From a checkpoint of a small transformer trained on Wikipedia: 153M tokens.
Each number is 500 + 40 x the weight over its row's rms, rounded and kept within 0 to 999. Layers, rows and columns count from 0. Numbers have three digits each. The size before them is the row's rms in percent of the matrix's.

# layer 6 attention query, 64x64, rms 0.387, rows 0-49, columns 0-63
101:523535459471514470488479566548449577498454462516470413466505601527476503480537494494540560520524452482468441509498544471503433568476521449498513474465532490522538552481450572463583479497467490
106:514452473576557454548555475480515548597491498444500447536435453487541558484503487492457525451540539451527539525456505506476525464466462443470470519523538579484483549509421520475509541509527441
106:485506469507574456540561408476516557440478459554572485488442546507448472580558490444456493494499453516522579475496539534504517513506482534482446558504503448430494514449456513541500485511512544
105:539489578505483466476426436485517492598464582525507505472563497512468454457486491514452443544470461479531477517567486474522551517430533515527550496429525556496497482529541490537418519495528448
102:539544556461536442513513470562597529444529420463485520497418486471529492516459560478518493556455481510421553494471526481557466474502472499483464485480499472475497555461469489535507564500598509
113:519467551498428528519544458501534449459507503439546501512470462463509514511532504506521497515506509550531495498545538500451497462447529516389548478476502478553483527510472449413484642460529546
085:449517528498386495524489441575443515547511520510499530499573517547527575463464572528492510481546469543511472481542574466529486474445472412508466509492475493515526568466510515484452451501469448
099:459509444537559462573467563573567524459462484561495474491492566502556507515453464495489471502498557484551450498505530425480548546528481508510495448524491510450469545508477560433509414459455491
103:492531456477517502516573488517473480445482409511537536504495494497464587505543397467517504542504499479484505518571461507527464473518460472533508416510520536483524528471577474548461483467453613
094:487528485473579510506493544515453533524551482518491498517552495575544479501433479537383508451477544416487472398537478467481544498465520471511539541483549532491501515528486557461498424537540471
094:533492556493515495457427485473467468506469521521495447488567463531545479532621478418524505552515513560469483444515517520536484537579417508490472545474452471462558434511494462473494516551481517
095:543600507432429550482525517472516468502511559520465458462489470493486456560496498543440531475501472483531593548511511483530540486516543546456557523435433478544440484492494471539479482413479515
094:548485488493472510497480422484541495532478561495520507489507486501545504447425502468445483417502537467480467511442496529569542452545538400527509478457535507516433565564529509517578553547496455
112:560541528521465496418485470609478507484518524497520574500490457509502509453494537543453533470514531511514519597555452520437451462515537488479513561448473520551458493497530519478464476440446421
087:537480479533532526534483420549515522522476500527468583554546458526500508484514475532501483492570531483506522437462523463475540502505413456505427400540520459538513484536459421556470432522544489
102:482503442544471499548482482456512552476494587456505503471500561490489551540483553507503547491446442504551518464519465509505467462534588568392519523497459493519452440485418463494523510535562523
106:533488505511406485508482533520505516486488459520542457522488437550431610546560514521498500455429480528531517478458458382493487498464496483561552460543489473503440520488565554537505513478515506
094:562519446473585512559506471405532439398514478496491496474504491481468473481531565491558469539545545506499551455462509477430471487494451546469461476491556545447505515533470486521508536517578514
111:422484505590509464515515508566547491502508497510537498449443470572499526533496568513498530462443438449545532470552544467536432523446507474440467482518461465522519562523498451467469565518545444
086:492474487575524459548562518528568525499534476530495462502469518574535530579475393482458549462512500509508439528468560522518464514476441502466484492567449456505454533474414506435503508459499521
100:519505481536543389444457484575506497545476504518557499535521517499453520501458518569484442461457567380490556477469484459541508478545513450509499489552495515542541494475546490437501513501441530
096:436497536577561574508554508618534495591442496473584506500495477541565506484526444478518450411522460499469497526466512502472512466493483509539489482480507495499422464503466481486476516458514471
097:528434514521516559501500452438519608490511539535419527480559502538490512486471464468527488536499509517371512504481472468434489436542515463471501529538553583516505497506472553518544467468465510
105:512517477551440505493470486532415514539567541515466488523478524412492469455436552504512504500437505452483514480539465506522561524448531499473477524413513479542528436582480477523556551560548454
085:489520563508532553510524503563487472462495528433594516489484457413413528482504462529457512534513495540539505518452458538430503460490569490546471519473546461545464553465554519467512480507436438
100:520532478462503439591442533485512479529520556547477503472502495495544530513490534432529442479502470482548553483521555557503536482420465496535494582558524495484449527490422492443526478530440417
124:474532532531463502439477544553436506547487482435532596420537469585496520497517563488480487450510560483550464483539465474541529465506525514439504455416509530579490462451528514524487480493496470
106:553502522444469454483442525416515519517455561489505545400464512466502420511496470514530530503463518432485485571515465491509536538527504472483489577559428544529581477560513524521462484533501523
109:524476518520494529546592554554442518545498461449517472563513539516474527537598447511482487481525398531447465455505528569486489492481500491520541452505459439493463488526471480420461515491535556
096:514409495457500431533564496481519496415501541507522489498466533551455483546586500450511496554564486503524442483495496601470518508496464605518552493463465445481531537479469474502454488527475490
089:488502484571529547490541438519490473532408491480452505533511460473500533546500546484493522464509539549474488478588559522545458499485499461506394481546451475483425494524474551542516446488587456
109:516457446493497545539590541482465515447470472471477540518509520484552527492502500540469565519485526601375516471473535454551481515510482440516474508575516517440495451517468525534489536459436481
082:556476500488475452555477529438544446432498633483478442409468567445477508511497544544501532519443556484467534529465518474516522434467506481518481529550497521491510488564478489479554473531504487
138:495459518486469440494547476496484464521547488537486419513467459525579466488537515454476495551454522436440477489509537520551517540498509489506465436560430435542519571511477503547479543579493592
098:440492463524451526540514459517404493513536533451478486512576520549494465526529566525540539481476442483473562528466574430506563503537484475502512481418518481506431484477489533479479506490591440
085:447579471528522546591521498522425510467523424508504513532509485550538531526440473558492466533514463513562427507477458463543529481544477455541443459550435460514440473449539492511543504510508459
111:559537453553499521556516507429549506504552418535534459452567483496515527536500471481509553438485476544481440532477438539407520443496503585509485459470488547514546450463477553457495520487498513
102:459519499545537542506460500519450489559508450531538562504485414474454431487480537493511536475509558528443483514507564537472577464483523467477582440524428545504576534458461527473511505430483502
106:473488495459567524519407492453478510480489510558428554492436533437530516535565504516426513499554545490527563520489447493514457499475503521641478507457499483467512488444564483497493490515505530
090:461569508493507518510456501570511436507539592463548438487486464540528534442561524502474471451517522411448460480529454479462477423508530454487549481534487583555516515533511503520536525436495496
085:516468460536546471561465567530485465581576545498462465451538474453564442450481529478458494515494410494499461445506512476509489506533447470446550529554554466548491532466488513545463546460548486
123:584470489510482584497499505467455484428484489513521487484472538493499471524510506535529578567534473561510551465454544479577435471489510517427466494444502485447480480519431494557445459562561522
114:505523614491443556494537451526454428509492492482461526496495482475518502481530530557499606463431450502506477530520489490517519413514520453415497513474509493536558530553538487454519439465529543
109:552475503544457517459495447471513498505551484506429518487487532553537468488534460432454470534522545543521498478458610464526503541498454550531528451476524450427516509500447478456525485567601460
105:482571534491540474517449537457535510445492533500506541564488456515477530565513506478515507527450450476506499520476505587523425579528572511581447496459497490506442468493498504471449436478404530
092:501500466455455479435505559425515471493583474471488487521503521554480414479524482472532503497453482537495541451495442503506567539540502536452513475501480553575547502527507537554435527494458611
102:458549525506443495452412554550520521469528528516473443420455525524461539519509523479473537497443575486537508546512501517556535503465532434488479500544523503461469547541569435545436450483452462
105:466507496525441498452503499539430481580554518584461468506601494537502492441465498527482534515489510493550452553455517520517466524508462512590586460477495452471499454449538479499538464515516429
091:478556514500475517577545503430487529476470444544525436487455415503492442500532529497529495524503534529520461540563578549494459464480523542464521551458510455585490451522483445532437455471546530
080:466469493573570494519522593572504542554489500522530460496498457477489480494509470495517486461456493393437445537551508545448484494508533467433527470538535543505497480547477531493570482424439483
# layer 6 attention key, 64x64, rms 0.365, rows 0-49, columns 0-63
103:386492488580507514554531511465478551456486513483444513463558500554523515527513490507433526469481579500506536481486471535563526509538515448532484507538450464484455403534529475440523493523415517
107:495507495497549469441492470535496508524520529461495491418498480536567446543384510477520490503541488465392491453519561538465506493536468483526568453503509532536488440493521548520574468571541531
098:461524493459514464459444528479529474508549384471490511468425548441538538483484539485507542557516551514496551543492534522529420460539502544490479406521521530504452445550508518479503452528564537
103:481529538451431570490468529509474416471496553495517515596506493442550530534516504490539448498502512474528506491447525534482525460482433593483531554506554481553542502416471465516482499523425464
105:482495458538484516417465482522519482472476484521521478522479500472453510438470533485426540479543538470532537492528510520453470427525504493454468521525474524514488506489643513528483454529609594
119:528471473473525526546548449578547509507491572464519505556475442495487470550421506464573524427464440563555484479488488516488430447459473503475512495488468583499526478506545461574491482545522477
083:498476511548526582536503536557527460463447489493480483477553464528505504469537460528503488474471498459523480467483571452548554516441515524494552491415562428554466421513570420534510529499495446
099:496520446531529409485387539490457574555556462521465518463555475562483495528592481494558496502527505448479552411497470523485465480485541492523487531555527497481466487529521488474511554524456474
106:545463486538515462473503503492541445472528486446506525539476443582536435470561589500511496497565547551480489502498426418548487529521548460562437472492502435526526524490503476503528449424524482
089:486517495570426478461451478506501546555521446565474475415523490458482496489551499512581459503515469484496547531466540524487535541564489574477516462575461452463534434501528524470528519415466478
099:486481420494468495531527496400449480498515542482514484505472639467481482505519465460463462526473519558522469592486542545495489473457517480508524436544546510541456550511551441536476524483450506
099:471501589501476559479459505478492504464474510479555468494506458442435536470532572452507543502418431588536467513467463545536459536480502516500473611501560513487519500490447554504505452492469528
095:456449480513515480453516573518472508548534600509429484492479448499548502487455497545471532582451498473475507526530508442443578545468453511452511543490481501547573444465521504525456471568523461
115:430501588436496538515502517487537488547448540445516512485544362482455508503486484537520483480510495450580479512510462460501587522482549534547502524449493541503500514431500485551547459476537481
089:491472533509506444455545452486481444548537404485514515511466562525530549494475490494475460502526471514469488419506547469511550473445541526479545518507535481463511505462612479499475549448588420
107:513523537448466470497515512537526589460523431538525505518481502461414504525397572502474499448455476526534527506476519481487491463457489558491504521454488539536495446611476500461543557564529515
105:450587437542485487531497501542565516443562564471500491520487418534545562471502511524495490494550378461493481475482448453559522485489534468472498469470585459475530530557479516480503482477490519
092:511460506542522458415464488496568510473504455532497591526466572456496479582462448431467487526511471557458512524470470539474500418569509485472505509555453521498469525521517522509455517507600499
110:479501438465442518510494497608543542542543494502558500463489480483518518483453518472564473436457545496537481459525571471538505427463502467437500522427504443514469498545575496497542477561494566
081:472483429494551483515512477545457519563511488470530448438463492530472526547537560453587523474489489480475520427511547479468473494497525408532489411511530574491505451568552523445543505545482501
099:464546488512452514490491534492485538544548492522436496506467494535552435432534471477550509494548501470504449420577423459522533540455515627523477481444505494527510534479526540518548451472449503
097:516479485454504465547525430522442497527557438459519508490508383510533522537488497532532507509555514516536484471582607490454507516440488435478584446514539525487495508453524556498499464516494456
092:528500472534501471493521598465485406508435482462465480483528514501483496575522507510426504478532514536476453515469426541516561564494481474458534459541446573509531462541478517450543567468564488
101:512471556462423550507562528463526581516477511497484488524531580498478508446417515568506481505495472484569497464465518507459497490502474548466573549520403448480514451475492510499456479587499537
085:459483495471482509475473479494540488496481551503461534480495379507549548483431531542530505464516501444518493576568496475549498541527462503594513557441468557473485547496424477521455489475544435
100:479498517538510498457375509486530515490479522527501436498561554486551445534495482487522469548464542440517495505474520528439476504451499519502556446475571530481498446573481564527439574557450495
119:427478493414458511480496475543532554520484452536546486518578460554493459521552508547473493446468443550530504525558559452562543547457504557471506514456524491547524476459523430492506439443476495
103:493493500482529533467503560421457453525551561576457457563553545452477466462454561471522461529428535506454509490491464571523475467497513518449479543479492512515513556482435517474543522443481582
108:481474479526551510572607383499484482444533459470553472482443437532520552505448481517571545465522515536584465524494537466472456489525495488503503452513530474480514476512530507494554542483438480
095:488498464505465483522463436445551483509508501479563449539472545451516507546506458521519507522420542543489510529511482507537415427596497481578441477461553547529503506501503416455507571536499489
088:449466535497556524495531540492463504516558430490552547403491498545508503480479514454450513505552492432504500567442597489481535519492463425450537532460520512486519508491558412494531486504569490
107:539496533549558490479513474480463504479430498449399479475504546530484514493468462557507546517548462495492548468463482492528560542452469363448500494546494489527535519558503468544572487452529529
089:471509479541465507422474556465526563479470550531442498526529534457473470520427551445513534551454459470456523494471444522514494498528481469450551580436474532556497535555456524513490592548478511
143:542488445534524500490518500469482492573530528492551421556390547519486469427541479422504487534441498452486462513499532528564454506529454469474484502524490450500512491477587524511510485551488592
101:522457490477528522528505536518525525436454429570468450459471487466510586523464467503415520516543446570531461467494554544499530497523505523438581541464533432478539457513516478496524487574464464
084:563431511523566448462506459530490550542519471477495512506445463522499625409529471514485502417554500484482548459473561449503535540483563516542502504493546457490499519557473503485466472547476472
115:467466499471544540501510495541465525489495538474504497508445459509398472595538496546534427490557476574485504526471460477466460502545537495488549441540504541488449536561469547386500503515530473
097:515453520444552530539561511547448484521483451456445439428517474548555462529576439521523444441542471495503458555514467554512459467564495531447473568492516561480496488462520537527472469480512536
108:483566493535496425446504498494514449459509473473565508507539568437465459430487494513496449559517543444444533541519476522506540523545530524534485559542507490474467565550423502538488436494487412
084:559469502558462464475543524510499544535494511466501521543526340508525417523459487494558490484444445508499487519484458474538581476504507507495583504475511521510511520472560558513467451497441515
090:540506514442480495498444529484472453447474524565505458535483515561464496528511444487546497454414493497500494528506592539457558459493471527476543495540497446447563505556582583442462495503464530
127:463490503464496499492527450493568538383479441484451541497484559461462577500482553446433473526450504553485529503460543500490533496527444460490488536561479510518455505532533442539539555505575544
115:494485502469504598502575548521498511467478530462549462468495401513449518484454535501527503461514481586473510521479517479559519516473521513454541541441407487514504474457536481606475545442487512
109:441498451501516435519523469509467454516476465537517467513521614477464568538538519475495537556537438517481491508454553535427521499572451494487478473513498462512452437484583459543456532571511489
106:465476499494517521461472491554506524503495511503556453460435476454557523470517543545443486522493563422544528552518423458516509466414499467601474536537517528493471565524442526511552533463445472
088:557472529476500503526496510519502546469453520526518482573416534525463516547540509526508522522441459528462440491518419506543442479518513523441465448583515487446533544481471487502525478419475611
107:494514488476469469427476595501524498495450571526517523467587502512565514469544549462489468557452481428539525483500483415549458542493502471462471579455529492534445529498510492528528512499419532
109:489532526495468548584526510493479480510459494515488480480493537490492559499585467521482459506534451462497473495498550462462571598532537499560481525443495414527508489463497536436436501558428422
090:512433552429541525476466453594484494492528519411528539480513516450523480468511514426446541450438454550572535576484503520547449475527509508477501500504451535480491506468525534447536566527473510
074:505512456435511494521502511482460524576527473470491482431528415582585423529501490504543498471509555518554505482496469488502499533470497439504534507529450519479544494463514600406515523503438542